config.yaml
norm_place: "pre"
norm_eps: 1e-05
positions: "rope"
rope_base: 5010.0
attn_scale: 0.143
init: "uniform"
init_mimetic: 0.5
lr_head: 0.00692
schedule: "wsd"
decay_shape: "linear"
final_lr_fraction: 0.1
Each number is 128 + 24 x the weight over its row's rms, rounded and kept within 0 to 255. Layers, rows and columns count from 0. Numbers have three digits each. The size before them is the row's rms in percent of the matrix's.

# layer 3 MLP up, 704x256, rms 0.0947, rows 365-578, columns 192-255
100:129158179154131146170153125130127135099150164092157127119122142145108166146095076134122090123126104130136169155135144161112094159120123134147140140164118082135133127141148150138110122169136167
103:128132131143118116103115136072099103117133144161135118158134138145114155161127145152145106147159099059139154118158095147134145117124066161156118153114181128136134132143116120114167077103110120
101:116114141171150143142121176143108156194134088099142111135140113137167086152111096105109128096105099101121155096158113141132149123113153132111146140103119156178157143135143132113145117100099127
101:153146128133119126123151179156149153106129095129103138083147135117136081114112118117106108097104131114096111157101139154143162103136158140167129147165184164130108146118097113144126102162089114
102:087134102126162112092081147077145142129115115093125137133175127179111135120121121125116140114131158121130086114100149088141078136117091125151135135120162085150153097136159118119106114125149083
099:091130109170103160122108136164102116122139131161124171131157151154195117123138146099154134113149153093106120146156124113117162133094174082096133100144122117134120144104122131157186130096102128
100:118182129102167094127107110095117124131150143100105128138103132112146164123142113123124144126125102138129092115144141132132134147113179138120090181140147111103130146177113143145135091160125120
102:119113070137173156137150148103109132113161101112090141112148114101119110178133097125122116137151140106109142147136102125165178178106152132135135126142114155122172094107134115134157139161145127
099:168107162110121087150114131158106106167103102170135135168125143112118149153115089092124134100126149131120131129111131139132129131117099155130122120163126145132164156118120163107162134153129112
098:113151171138127149137175108120101130165099095111065135126153111152097088083131104110152116141076170109099130133158110102151124139112146145151106118104087117107161088105141109124119158138116176
111:086153108099138116139107150128138141123081147118093130138127139105130083135124115130150111146108091147114154121144178146123129104122139088175115106107122106135125121120147139150123152118182162
100:122103167121154152106115114118129119132090153141088074154126159129110143070100185117159112133141122163113171158154146113127162136101152134112124115151099152151131117131101153097095126142101140
096:138113148114103110146078132105121117175109123096149083131111140108141108147129104133103076120120146095152117130123102157105131116150138131100159162107177087118171066140154153105148128157126138
101:179120109101096116160123103130150111172115143063124149158171130155132148113165119135149104107113095122131137136110112135123128113128148150135138161108159143097100094156119126115139151156113127
102:114151132134105081108125139121117100103088130116126128168108127099069144102110111089138144169143142083130128157120141154126125137138122110148132135162076143150179135139102114076114116162139169
103:140124120131117111147127147128139127108126117140105159128135119128100118122165137143140117063118140147164122127066113073109147132136166156148119140121186154123149117131104129132140149120144081
099:130137141084160134131129131136138111113175150122122114131133117108112094143135146147127094127141093131108129114161161132104151124162131115133140118140134139143141128140151161144176096095125074
100:161121118162120092128098126142114138167125127125104122145156103125103112105133180136186161147129130097128160143123154118156129090133145113112133170083122096153116105124123085126141139111127137
097:127097160121111170108138116136141138105124171187143115106117161119101107092135076144172116119155110127092118120121121176132113104098165099129096150138136125155111091131081130130123105146123073
108:099121155132131095110142090184111144162111100130140121130107124150168117103091112122095078141110105131106133140147134135059153146116124079158140101126174115134103105132123119166118139108114077
098:164128138119114095144100111104133108105116105133094137187111162140113159109156104148170113141148144123131161147130119119107126113096170093134131133140121163132173109121164108179127152154155132
098:133128082107152131123142123102104121128130133120178086159094102128144096092071147104131151107105125093087099137152114102143125123136111104158121151155104094149135110157132146138116088121133120
102:166130165121127156117147073124128157097111116157080093155163107092119112084101135088158156104098108110120134115143113142097105143113110149113113152123113108149157162110087115147109115134125135
098:133125117166161088148132160138127088140116116133147108114125167114151135085146115154186134142116116121154146138156120134154065113155128162121122109122126164154127121106158152135120111123123139
101:102149157121143138168083138115095135159105140121151142141131149170140100141097137115137111136148109100156100149098105158121149152125107094097111137136173137154103108102120116162179116109109162
098:100102121125103110120143122143073145097151145107145136151094102093139119128143114114177114133131120141163140113127101185097158145138143145114152123101097143139077096133122161118087153118093086
098:139105137075123090083166127156136170136104169151126142135132128117134115106131138110106110131128145083096117085103143109132135153120129142100127118124140108135106077137059137104131146158102137
100:140103132136143103139127143100091078106162099140148126117116106149090131143106169128112130125161104165192149156129156174134124072119106173147091167141150093141124130120147134101097145112137161
100:117145100136167116145122131144139135117130131084137107163146134146148105142125128123134096098158137106121089108113165113119087073100152128157139066084155119172098137113159172116112108108095145
097:164079142152112145127133120111132129137110121132162077097150094095094126144154130128106143169113121154148165111110145103145166119151153124142135138161175138129109164098062137175125125159142106
095:138123133109087090137146158104128165091099142097149104120154090133110141124152148110119127100151155096111112121156116106122168143113148112087103148088143116119145087114137121158089110109110141
101:151128147130181104096105096099129171154131118085141166119095096138134144148086126143091146113100112160168093114165147142125139128120123173133101137139167123135105135142135118134134137123122156
107:136144125158124112112190095182158182141141106139108157129115125161140108117106160130133117174164163133103163141149139060148115159125107086087123166118114156121142098139092141131121155150111123
096:155148142086125171110109086083132125141147127080146125130104106123128153119142125151106116119128085150109115178108100103140128105095135136113159112141150101138144092149143140103101141096124097
102:166124151109068127132109069174153087123127109149099112100114104143157106108128147102140099118145075132121154166112115134113115095096131140121141109115120107119148163128118108111147172099105123
097:125134163124088148099137128106166108106112129144150123111134126127159097159170131129143173100155158120121114140131099159136143142101176129142131105122156138136136170103067149131131132114092125
101:098118101109117125073122093131133125104160130175098104124125112139131146068138154125147120128096119092105097133132169169144155114099139129122120118122118126147127175154158089090124148104126142
101:128153149117094141172170156117102142138141099072106099128133117148135114119125128137135109095131101103127123095073149130154113157135145166150071159173150102105142150099116120160138134141131139
102:103147149107111159081136108158146129090156157129140117102089076123098124147109116085165120146104128103114136156138126161094073118104138134123155115115089166153155170147129098131181167097100159
101:138104117132129136125143098128130127097087143147109118126146098108180124130150105094135178086127106100138132126092108135122133101124134130113139118158132096151119123136107107162105128137124095
099:126158100107113170088104164104143165099101091100136078130111105101155106112139130127139103158147126118131138120161142130171104134120098114131137113152114148177110147086094142139135108110143138
100:107127129117114133129140160156160146105118161149140100108151135125079114128149107127100145145123128105153157158148175103136135121149162140116147137108111125146167103137145087096124094166137163
106:124122149139162131127134147127154109095108143127134119097134144124119126149141110125128137086161141132123128130112147141086119177135101091134108117113155145106123125119155145153119154104111118
100:162148154140137150122157185117101148150134167166130124133126099138091117140097167129164123105150123097121148103123105148088120109138135131138071149109135114139149124144091137144109140087141132
104:150147127124092101138175176106120134098078097084130156108171163105086099122135174160127091123107094152148162130145109086124088120168169138177119154155078165170130124119164158114096112142114157
096:160097106109147112122157130164139121138113065145097122141131159114143089076152122134156154111144174125097119115168108104102121147139127121094123124144126135165154095122174117128115114125146131
103:144084097135186162182134112154123079137075109112161105109140144111114121135124150101125149148092147115125114166112121124127131124130128111097113119164157143133120109166137141116116113164105121
106:124137140127107168164151114106122147124127167099152146120142086124179082163143089130167121141129103131148151131126114099143107112128140135106135097135134120145123155136096152129152126138135146
089:090156114124116128111100124122099158139166143167148125111152139190152123134132114105173130116137117136154141156124120128141121081135118130144123104115138126102123111122141137107117116093146117
100:141150080145123174112108158178116125112112141100129137141156128141142125103165142132127141168069169161137111116153123094112146104161150147151113096122137131132108138116136093128118079138152140
087:140116139116159150166084104104180112109156152121147170142129094128155097162152140162100133087150095100101130125149161193138146163107114120132110100100137141105130174130163157103135116115125136
094:151124141092124170107139145115149158136120152160136131111112109082130138134123150151131126135147101098102135124119094153146101105110146160122096106118160106127135127110093113120151112106133117
106:134137087116133068146127089116103120123117134134144106123178148140129151103132119136182156118112096131106095169151102134147114094116172138128088140146136132129128129094153151146138119146117133
100:150110144163145137142131172163125103111122146135077123160139119132167110136134128103123138114133140142062117114121124107095100140149158154164124127126162171100169093130178149133084131101156106
102:156124088161131141148137160073128121154144130124150145096103096148105113123118160136135115105140117101155152133093140087120158123136142123138106152169119081139138111139166112148145090105105135
102:189121146099159116162118146125126143155094133120109132162135132132109121151165088105121135169146127103148105120111138119133112105132097137139148086119104151154136113098157151124161103085097127
102:120129146175106152102132136141173114141127112122188115113083109108135182162125113145121074151121148116149132107180136093104093162125101131148181130120158106093155126141082145129105105142164157
107:147118159137098116116118096137135169168126133137139094138152124143142135129168120147142143144160067185127122144112126124135135063138106110141091141134143111169140168164141112085098148168122136
100:166119116135166096110146098063143127132117124139165127128118100159096136143105132146114120125133126115122139161107186139109097159144101111129147124114113116096140077145109144120108123067113125
103:163127115167072146086113140135146152123156123124118146094112156142129090138134091138122114124118116125167187124155172093183131143144120139150123102093139144159118132138099129155148110128118138
101:174118155134094130205134155162113122144078150090119141105133130089126122109156141154173163124140101130153125122121101139130125131159117160151113095115118156143172125077134142116115120127146128
104:121120107107132136109124120132137145122122085104083108144112149128119125155151146122101115139116112112069153115107109186153180166126138129119151127079131143154187110140117140107141141136142093
096:092100108137129108141166138092133159123113155139177118122093154125122122146168103130127128140138119116125138109103106119111121145105149138098134145124157138107120129126125122110134171099113133
099:160133131116163151099142153114097087172138153111176101110111088115117126149180142158090106147118127155119136175108088157137115119108136135133155096161108127131141160121113115127142104087138164
094:105086114081106129096138090151139164131125085071156109116160144136145108134170100064127126122132134157145112165113153121139139118120151161114136139153113173139099136106147104132095082128121113
107:125122130152145124112121129165125095155165178126153130149147165146131169125138113126194166136130122164122118105134142120121164145138126120142109120093121138137113141141113111102117118108134138
110:119099106086138106110131135119114180133119100143117112147109126122125158127106106135092126142140073168120135101115156130106160114147087091103090131116115135172077163143162102109135166088108142
097:143096169157095162166114119130127125096128156105152135164149112122135152109118134135135134175145097152120194086140146158147124113096126122114110131090149139109173089148097069124138080124117165
105:142157118145172108106128120133126168187147141144119112099129156104102112158131116158092111170194127133117095108144173075152139136143150136150133148196156107146118137140105119133095124145171149
099:174154069131144142126103151167127089134133145127151143150112094109115119105163176151110127134143147079143135111132100140116103099143131129144120134118164086094138119104141149145134136154135159
093:143126151142089186138156125113161121130135171088204107108108120124098113075152159130086129114127112129126137115135165111123127124108112102107136128108091118100159117154087110140122140174096173
092:133108114100108174142124101139181147161170136088168116116138149132132144139168114160111111115105104121160136103107103168088132117137138135107104149104105131111154095149140142107110144137093135
092:144117113187110128154087140120141066131062151112143174147138128108100121085138165087171151134135128135121152136143097148096150127113169139147088129131120085141145174137171118132113162130125106
109:082115121122128152144112141104119091155089128111138155100132163105143055090142123133112110143120104105123175121141147131117133103104138155179132143160186080141138132122147106110111133107115141
103:160113121147120110141084085100173141143134092122123136153140132136078169094109171172145125095157114114076085095157188133093165121083096109149120144117074161121130123154116122124156131154140164
096:119098138072145127129134157129100166165146153143088105121154118135115159132128108133123124136124149147113115122124130157159132120120133125148125121103134144139138154119133107165144138140138139
102:136137113121133100129108123116085137123141124117121124105119116115135143148131114111114083132115118138141080097117145115126117133183114144123076126112129092122111162110122165172132086105119092
094:140133134128097168116112124155172106174140169134125132127127155127112096123127138160110138122149143184108097150120148131111132114155188144102138114141139109156126145130103117116102109150137108
096:061103131117164105131122162166147090126106126137137129086114107117121090073134118112089076145124130172142153145153105105122124122169130125150178169111125130103111140139122104102147103142097131
101:143127138098126105115124136147111120150095101117151168125172144121087126215127126116124093103152153100094158127097092161138115136119144115122174150112170132104111107126125131159127135124149100
096:153133122087139114090133128128116103163131132179149097110151122155135082107128140103135107110145110117101121143127105143149153125165107141161101102124124134106112148093141136180122121133161158
102:156134131089152125133112113158145126082119108151154097168129149103189176132153165134133125111109132113086113110127165127090151118143113069141168105097147113131100121109114111135110143135142083
105:130123099092131151166147081084140156145159137112157161153085123146143155154078127093158103137164096142105111157151131169134147130133143165090135155099096129163099117130084106117166153140128092
097:187154114133119154102136114112116136103085136108140097117141120110159112130100140101154110159074124145100131151130103101148114099114158111093108133180113130147126152105158105169124094142127086
088:125101125147152151164120111113149164206114102131107151099126086103125177152119086127134136140139144122083152136116098142131170123104185145111101112165099132110129154135114133093149181139148128
096:153119127187168143163102122132099087100115115130090089131146142119099155108128125150099132112144113115111117167152111154117169133124152118130138145119117156154116174131163126137190105132168105
096:178173143130127123147108116132119148111117113142078119124113121154150090080135098107112089107119156130116120128123140148141140119122052108146162127106114110128165148121135127188126138127112152
107:187124140156144144153178109102132106116127161094132125159119096139160146140127084112141145148150119167133112103144128114128124122113109157144166117117102160139117116108164104131120143129100119
112:153141134100151101124130135131102157137140144174140136121190105114108126132108094095141150132142160112154124131134095113146181129130146188145136120137140179110140133117072135165123122164133088
099:146127159104140108112134097124172111111113201137107075177128098149166112117125101153150111133159093142098136119069116103130125145126131129165171151111101095126124094097124120117148134135119106
092:148176129184124111131106115099129139136109093115104159126120123145138105119141174098096101124135092131116154142097144111153159104166113100118117126117122099155123096152135110149141119114125121
093:126112138136119132119158154156129109137116122125094147108163096136136107127102104140141102096118135117112115126118131085140112078131091114145114189094143180092141135131152145113144174165140111
108:097126115098128110165110105155154145123128141108059115139124143080147107131116120111153158126091120091071099138160148121105137154108105132094100134155165147124103132096106165143114149132132127
099:170090156144154136104144130102154092141118094106137136136127113119159094128126144137148122154132115125137144128138112117177166098135136108148177135160144090126185113138139089113147103157140094
100:142147145168115120151142127144140117112133126161104154128147150120141127156129099145179135164168143100149094132133130078137116153164129095168163114126113160154182134090134159105123154148164123
106:122151123160111094145128114132128106122095134108075154144145171151141140118153099125129151155140159107113068125186115101125108130148108136120092138134155142142130123109143144122120094139133120
105:152138106158137162120133130127144160145137096125140122104119137160111149154115124126122161146134146141151120120124112114090125156128110133112167112146134154113122121149159118127136121156120146
099:148139119103083148165123157152077137134161111106120124153119104152124127176137130098167112145136115146109125158118109145146141125139188125092118137162122107124129102169114100153137114096150113
106:118129145115095119131154129093157141160097144140133103117089128126127142075111134123110155090132120146117154125139117157123094149109101138125143123096130158144138144130124097139165103126108103
099:082154134100133144114114131121131153116123169136062130103125149122128162125158095145157151121175128139124132123162138126112097124131105116105169108131099203094132119156141142180161155156163110
099:153101122157143113102105142122128117104108159141172183140125127111116170126108162134119151101142152103142098100135132152125149156119119131153143090127105152081146131140135123138121140074163115
094:164089101097143131116125144126137112162158165146134165121112147111109140164116062119109139154127133120132128119136157120074134135106097115141184189138155133150126139152110128120121087128146157
106:162132125147129105138169129147136139102138111095129152126095088152105127133138108122100126132101154186122120108147116135136119105111082080157084136123120074116141117143102133160140132106163121
102:131136113141156095135146161147113134161154154135155114096119154144129124125158139152145122121141164124111133137089164128103109080086191157121130124112156101128170116107151164110101054104112137
113:095118091096114132138158163128143104122111120130138097115121169119115123097136162118156119168141127096113108140090134124137149137110186109123145122130096170151144090088151125144104159153112161
098:105139151105154146123111136110151110148107125097122120146141159173130148133134128120104142127122113114126124123110090097167159129125132120095089156164104116114163109106103128116133116170160124
100:152154158113112104099122152141104144140122117090100097163126124107175123149131084146118153072169135120071120131121068176161117135145145137106121137091093103113137104131110177122121149151149147
105:117142149140167136142131093119090105130138129140160146113154110114171092121146163113178120152136114087122149105133120129108118124173123122166117117125100158120094136097107142130128143159151129
104:124164085115170078162159111129119079133166113123115137118108144155121141154131163135126116134142129115132108128153155095135122122137132117154115156106104124106153145095119118146140123094118142
102:123087135143146155135125129186113140129119155116114144107125153142155127130163087141132147150137132106119121117114147120154180109156151131126104145150134096129151133149113166120118088156132098
110:108113106154137129083158085102117155145122159093126101130181153184090122119130088082096171122138129129115149128090104108102164107112118114137132137130123141120118119157119140116141101141108137
100:149165147103094137072143133136093138173138154140146083147124124137107125086130082148127101147140113108104144118136141155151075171159171150118108178120085155138122129107143093137133109109130107
103:125114128160151105074136098090114133091122148124129136131135135134100129141076122137128174089154162142102131132154140133130109163135104080105145122107148091099122107170171076130111171109148159
110:107193115147152129126082121075122098081117127136160149120164114179124104146139097136164116119092107177167103122142141167145143114155109117129108143132145106136086187108172104127160114148101128
097:099103185114153172147128117142114124084127130174145114145131113177155154104132120114132144147126110120103164158143169152128160126100074112099128146110094098126094101150093145120155124156107145
098:107149084149147158104090116121163098147110104101145164119154134143133088143130130075139128116131135109107157183126131118155130152132127130098118101127130092168117114121118129044120171141107169
102:132121149124119102191166164168134153155163142114088115147111106149122073149086112133138176158166093088190093098085101132141127100105141148124135128123104130149139124100134170147141121113153136
097:069144123177158148141107118131136112136174111135127150115109109110144117161129139112115147117126124106146149168118101156164174128087149130112139123162085123133132126098137111124118145112144135
105:151109167102126109122148092143146155136089114112135081131157078128133086146111164145148153090092141103125122173102131151079142183142135134146130156137197088104121121139171126118091135156114103
103:182112123149105116106143152120132128117110142147173118180116167107092162136112115088133151119138112135171077092131087100159142116164166098109106176131122123140130120122141128141148164167153123
099:165126128150113121104074162141103133124156100101126119134088152124122116099112124144121092157161129097129123151124179128125137128117132084160151149154123086095100135133132096146153137132139155
095:162104140137134169161168122120162147139131166117116143091157159118100095125167127129083125112133163113116120152134131126098146162171069141171167133126099140138126135103155159134124107142108145
103:108172158135063138135108134127117091130124109156133143170147136126087132120094124146137081124149127164113138153119130181142150133102156112147112112109091139123092142128136117164142133120123136
101:122118101104158145146081106100124138162161137117119081120140113122159140165126118136122125146115106095161098149103118093127128085114162112135113124136102117110070101118153156080168138142115142
097:147128090117139136086087129148117097156132117133132128146090171088090088134150141061143173146155119146178174132125107143177102119082137135092109088121143135148094140143132119088172141114142105
091:146120084146130117128115111137100102144166085121151141113116147152140141084106136134112155106077130149070104158144163177159144123088124141138107109133122123155139086120107114116134144148104106
105:092138159115104126125137142122121131137114109142145140110100104170133105131160169119121111161163134118171164127126115154151151125136177134117105125170121117089118101140121122112091175074138146
099:171131125141122103138087119075138111077085123120140129089128127087128133111149125132115179135091136144162153132145093138107127121163125113114134130088123128123095107139120139158138104118119146
096:110092136145124155069140141118157156095127123166118156161117096136117123129177159154149131150156110140141166104169098117119117114106162163110079116106122126125117125158147145105096097147140143
099:122170139113171126162113121111104092127157112145133147159125127209111141129134123103123163127143141119156120138076100120161158095120101120144112150129145128138095113094107151151163137176128111
099:160154162108129116149124100152110138152143148165137091094135132178125134097104129134098081177122111118159135127169125103145146118121154132159088137114122114160122079120146144128110103124121173
107:125125092147113116118147142112121077119094125120140112137103129123151089104104174096169129128146106123114132091125132180130152124138120123125122120129104105171111159149120145129126085108131159
101:105129140123122095103146128175124078115074130133089135116100098107128162095119101127112122110096119139169098155108155156125113107177154119103158123115096130143078114166186128130194118136137132
103:083145083147126129122124094130137170132142141128110178133153099179077143115140141127151120121131140139109123134115137115128135163119091077114134156154090160145141107176160134158152158154129110
103:132104101148156144138151098142150101095123116111128164125099123100135154151130114139089151110096085075161158165127088109147115157113144115084148117098106159148120113172107141116163094126113140
096:112123095177128158082096099137121109136183175126140099107098120126132149128140142166111123118098149119168125166124111115106156160139091147077132121157122109154145127155132098113118146137158156
099:105175142165136140119166177113088164074161119135129178131122122131171096115085140115132093101120147084091135110187079111098138117142106133128112138117102143132162170088111151123144145097145163
097:092106152105147140121152107127139192112118158184119146135102134142143139136189100111147122143152126107122127112118105111116145161136127119094112108121105159141095127118108157131135127141109084
102:150133133135132112090133125128154092163131107087157175105122152120169105115122089131116135122134159117074122131116148168109090100120163104126120100105114090120119121109168121117140101135134131
101:126164133101130101132117148165163161185170096147101137138154097155119155139076079109145138096143095101110111095098115092133138132157173117118100140141166143139102126126158166127120173133097114
094:095118101179125132132104128122114099165120126107116130132132105110131129126096120131105135111130139121118107126135151146094097111124135104127139122133127127109096106150149135184078098124111135
100:151096146130169121102122135112168076125103105144116154102125183124121110120121134153133153118129129136145101123104163093140112118128116129154123111129110176133118097089109095119165093110149144
101:173078148116134154161159111116173114153157129118141165134087137133121118167109119126144150113113144148130173130100140121088127161157147126136111099131130144146120123147147134080116153160076127
107:114130113112142087145074103125093117123092082101116139133159136114119165112152119136170109151157147151118122156117128119146123140122115110098109140172147141139092157082155132150118113110145113
099:083142104092140158108125098090151090132066130145154124113181141130140124125119111134130087091118164130117155095146154082106069143128140155155174101139171100079111112122165111118171178142093133
097:123109152101125127138148175117119091123132139120193102151098139121127173164139120107118100162092141165136126146114147107118149133116146127171178127128159105134142139096116129112114132152111146
104:130126130134094147150135121121129156149139162105113063113120120142131152142150090161122140102163122140146129116111117111119154051141158139146107125155088107110115101129094152100078145092147094
097:128168162157185092107112157104075101149134103122111129149110119149102136067120163156131164127153128109128079101121140123101126131115089109141096085126131162128100130068144123156135167112153123
107:133090150158131144119141118164102121106140150139158133104168113164137102146140147116146153138175145082122108179133098146102115184101097089132153122145085109177135130134089107154139105078123152
094:161116159129142115137115121128109130150164132107136134141130123166147121093129131116097117119107095109120105114060124158132170118132129140100132111119144114151145186122086131162119112132125150
102:097117120130169123119176087177130120126096127080087139143116091150106124133069108120125123189095127149137084128110151138116102093074107109145128136163135149114108119141139148125103171099141106
104:159132134163122111121058172132155151093107187135133094135121158114134125177111106150141120122157109134142148150127106137150127107186125155122159079175126092126106174091109152097155124158131113
097:132115096089190121123090144163119154131128088109132129154109129166133090115144126109171141132141127114093103148141109117116097146135121123101133122086167114114133152088119094141107097096180126
097:138119097090145145087164130120136110148157163151080152168178149100172107144099144131100112129088133115096154143155117095156131189126161134088133129133119122088107144089113125128132118104120117
104:172129125119120098139176119095127147150140143143114109160093127164069153116127136156152104097162156121156111125081127116103155103141117138164086138139162108109096071176174118147128084120119154
093:117138141107129103111114104171130211139116089145170077148131119139101112145118151137162161134126141119160136106082141100154128142137193153137139134148137073152117170102087140129093109155131184
100:155149140154167129146095133143136135123136114107077099072156133149150095136138129118120122125107154087150101092141129113125121069155144151171131107174113150109131125142132118154161143139110128
104:108109165108136157162104126127157125143119162169116123108138148096142118124147168142164193143136116117159142136103099112132108107104124082141134148122115117135175098119100128124162160120132124
094:163146154132116159136095143115114125138158092165108158120129122113128137120109133091139132060138115100124112134104114132122161129111129150123101139129124132151114076136063128157129074132087135
100:166132090152148132134107095165127122156161120146168132159123111089133099116093154104166122140178109138128174119154108112158138142158133111141095161096122091124165182127137133072109097099118144
098:115128112149133131169143117124165135166123090117072159088128109095137105106109111143156118109123105104116169120101121160133160119111122133115091149122104134118137092115141165137115140119175165
110:128170096097122141132115145096151085119140149091105101134091156163094125124152122131110154145110115130114118131092133143160124098120092135139140104128111109106119143130146122139137172115105161
097:102163136100116110098105075153154131122096094117140164130135116153126120160098127149139160144116167162123095167075091081101115163102181129117120137148073121117113125107123117101124146153100151
098:182134094129142126147161117144152143102161098129147132110149103200099133094145153144082125105107117128121142094113136150095142155173116147108124129131140183101106117113128129148143133091128076
109:146107120158079104158162106099133136140139122129104150124130089132146154148108145112129155112099176147146122159091097094120144138165156100113127148128184115147113119159073114118153133099105143
101:131118099170126121142129121132137119147100127148137123093094105152116110113124140134135134157134127106163081143087072128141142111154114112147156137111091113148117142116126156149110116129115119
092:152109118143137167132078133121129113096090112115135135136142181107131108147093114081093159091135159166166127145168121120142091137157145106168145114125102120086124102148151112116086154147168128
094:075163144149135130102115105103113117108161151097118145124097136142102139136125109150159150113125138106086126141196132137095136165125147143166143135116146182144145108112094120135131148108123073
100:121129155181092124132108131116149120134087122162139070148113105125139131147092158116114121139144176140171098098107122138147114109148157135136196135104118087117138175137128131123116109103151154
102:102097161124150110118118150095139148122096177108124110098139130156143096140120129126115137157121146127115081129180076127120104123160116113103166113142150141072132120168141128127151126096145136
099:100159090134112148145157143179157121145156144118122147136112095185162112136102097109148096129131135131111130164077138099069107171139112129127125151147122140126094105124093143170110107128173144
099:153105116104144116144163166153122104118094143151108156122133168135120108115134131120166167126145155121117119124161149145113141142118136129097135143131156152129119109145128127094077106163135133
098:156145120101187151149106129105165160124114134082116131134148110109121148186128117116130129124072114146092147125113126155101151140116135135134117110133156098133134099123096126146136116099124111
103:108138126096125137092123109134086135133132127187104107133134107135157147160101123118096138140131146121119085101096180125141155117129114124124090117130115132102121124130108145130077110121096151
097:134111170128102147139135122085105152125150087110118120139169129112173105118095155118110168134109110123129116133114168093091171098123122109177125129127150113146131164112126110126125108122120169
106:129122096120097132164139102111149133101094151144110141075156130137140147152097133121134099098118147124117108134120127096098114168132141110125128155117100154125119119127122134084108085106120119
100:149097132133102137137168099177166112119160175100152181152134102130078089154101135116142140173142159137129148126115127143117122157104123118112082169131124109140077157139126136112132131114170138
099:143145112119132086146137085141136085139141116161145149119200114147186142144171150132158103109088131126124112169125105116134132120149132152156151128145131132132120105093131180149123103111121131
097:125122144164159116105156142081154102136149144118171129094107080114117135157152134123158133185118115095109111120174142131140144158119081100140121133138083143101157144103144106106128132115174104
104:118134156075111098110115180138117125123172145124107111152149116102117110122138122168142137116136128113137121104120104112116105136109154178165102089160156145156130148089156111141132135123138149
101:137154086134139100125095158139125145138111098156102138128164124147130133151150124139101146125154146132116103127130136139092108125133112101123091114126141100106116129163156100130122140164156134
104:130090138123115117105115075165140115167143120121140100135118110110165134132099118104131125129140130176099161168155179136131158134142169130121125111124129146138117134112131155104102178165106163
112:154118130156133144146125147174159117100106137137156117130120107154082141145114141194080146122110136161151168121162074132133139134123155107143122127098152141121141143102107177145111118152159122
100:114141109078157161134102106095138110168140104119140124132083124093108132127092116120138132154092142100128177128116137157148104141109148159133167131130151143116105117114129144097150151136157096
102:100124151140136176125114131093139110088112129166105151146117107111170120098150165113165120145132115108104089106106127132124123173133149124117125154165123125106115141146132138112130139104136147
093:090121108127109082115111104128117102151129125124132187127104117161131160139115106121105105142143108146112133150124108113199128132113143098086097109146134136154136117067154106159112100125121152
092:138102124162117168146120157184127100167089106133160149098184153135145150094110114075127147143139133090173137168156114097160160124092112126114153096129121131117134105126143126097142125103154139
105:136121129107108095176145120156135141139142120129127108139116131121080145136126171125120143133113141123114113139152112127124107159123189124120150099127160142130104174152096163092106119102121139
105:112081121158111162131127121126142113114150154127127101153132112096133119081165133132131123107114194107112146081153147118126148118173149138092136134145117147143108082088142118155123125125140137
096:141101107135151118144133157169110105104134132103101166168102094155116161129129128140165144155166088151153137101147116167111111099116107123111146150092136100122101129141143126135113115079145158
100:118118140112101111118159096161157137156099096069171171142071115164143125145153139129116102130092163146138110138126129172114121099169155130145148116152132112095099136139171127128153161143094129
104:085137097162146129135112134105117142164108081140092115140127125127128162145113088153155081136171164119147126128130092131117127154140158118125132156157132120102174117089189092135110155140110118
099:136165144056135078138110142126101104105114120139104127118104147098139167142077095138167147145104144130125083116185100136140130097168160153150144120086114128143070176120113157168115120121165092
101:127118163120132101141144110127131175144117102134144102099117126111142134118125155155118139119163095130160107124081113118148102115097171105152092102146098134112129150178139103114095141109135148
097:165124119182084142149124107135147186116106141116157150148118122159127101136116150162111101137107119081103168152107150141138087120098115165136078149118132093139122119155082153081092153112118143
098:110146121096151112130146143138141093158133117162117086110154124091164113093129135146183087127109119132125153092101126136096140181082184122099112150109115104153113157148142130125140080133134109
099:148136131120125108141130192126100129142141125107146134111124136133111134151136081128137115130142110090116142106152154170118095104120116154127136124114154153148105124123127123157144147157151173
105:149157129139128107106122108148093097093115165120119134125110111100163158143139127148114148145143111142110090117148119119115086120131127106144116116109135117105119145147133147140091106105151135
095:127129133157171126119091143135136146162119114153149134127159146140171126089132100116159107116078190132157118143107113128089099144146149125149144087154115149065131108124133152082128191135145143
098:181166133107122101090133140133123145114154129163150157167163086128141114180111140167135153147105164130121143106090115160138162141147166116118145143118140146145137103157125126140119141113132095
100:126105148115125159093160159112134156113149151127116086091136114154138112118131134161130126148103134128128136138168123143130156098127155142133137142160165108105157120116085182089122089121126112
092:125106155154116132150078108123132171132147142103150134092135133140126107107119127116151103165171090109127115131125087140126109125183136147140146085108107130124148157099125109158103159153137144
097:106108109122125151149083145114143147140079163131145119086124095144103111175147089148133134142162178149149176114137156137138106150098110149168137151088125154153105106154098137093145128128119087
097:145140106090110114141098149114153123114119156139115147148119120152180146101109152103120099109115098089149143140107119104121112112108163145093118142103153146103092109127121152109106125085122133
097:159133137122136138145123109105151126161106066140157124124117109106153129184138157142095142134130101118135145135122132112143119092134100098110151101137098069130145150141141103122126111096105158
092:101114154197096143165136115117129136159060092113106111111113102121113112147118137139127112173137138119108132128126126131135156147149152106130112093096120108124098119115144125126134153135094110
103:101116098124129131100133116131074098126119101129158163145157108057115129144131123086132139138137110091184124121105122127146145134139157155111154137129125146168130121133070105153165155168133129
094:175139167165114108155106102097121133121173146099084085149151152151125158117177140124122120183133123123183136111142114120139124143145138158164109141136083112100113152105121133120161139147123115
092:093111120160152118090147122108101107149119115191140074151101144102124162129141149097156129130118164090099093160094143111151121127144112123149184151120130114114137155098115131103140142116116121
102:130090148103112140143145126087163147103121135117095094155054117106125169121073127115142138141128107145116139094143098100181114113143111111115128139133083133111131148112173110138118096135151120
102:136142132156127122091108084149090162154153178146109164138113149138126158155156133105136121153131131136081117106134144167163134128158137124158100101163165113128146131102108164143125082127135151
093:141097135142167104136148120116113144119152178144112153130151091107128094150134133115132119178116093097090090116143117141133132104108169147140103152163095115104107117158130142114139157177127121
096:073097133075158087073130110136114116121134082130129150106080134139150171134104116140099156133078141162123116121163111114138137082106137114145109116146125152134119160161164137118069155116132141
096:122129148116104147100129106124160146138133099150114108114090120183137122109105146135136149078103160129165147152133114120170170130138118141137144145140139110143127149128083104132113134128124125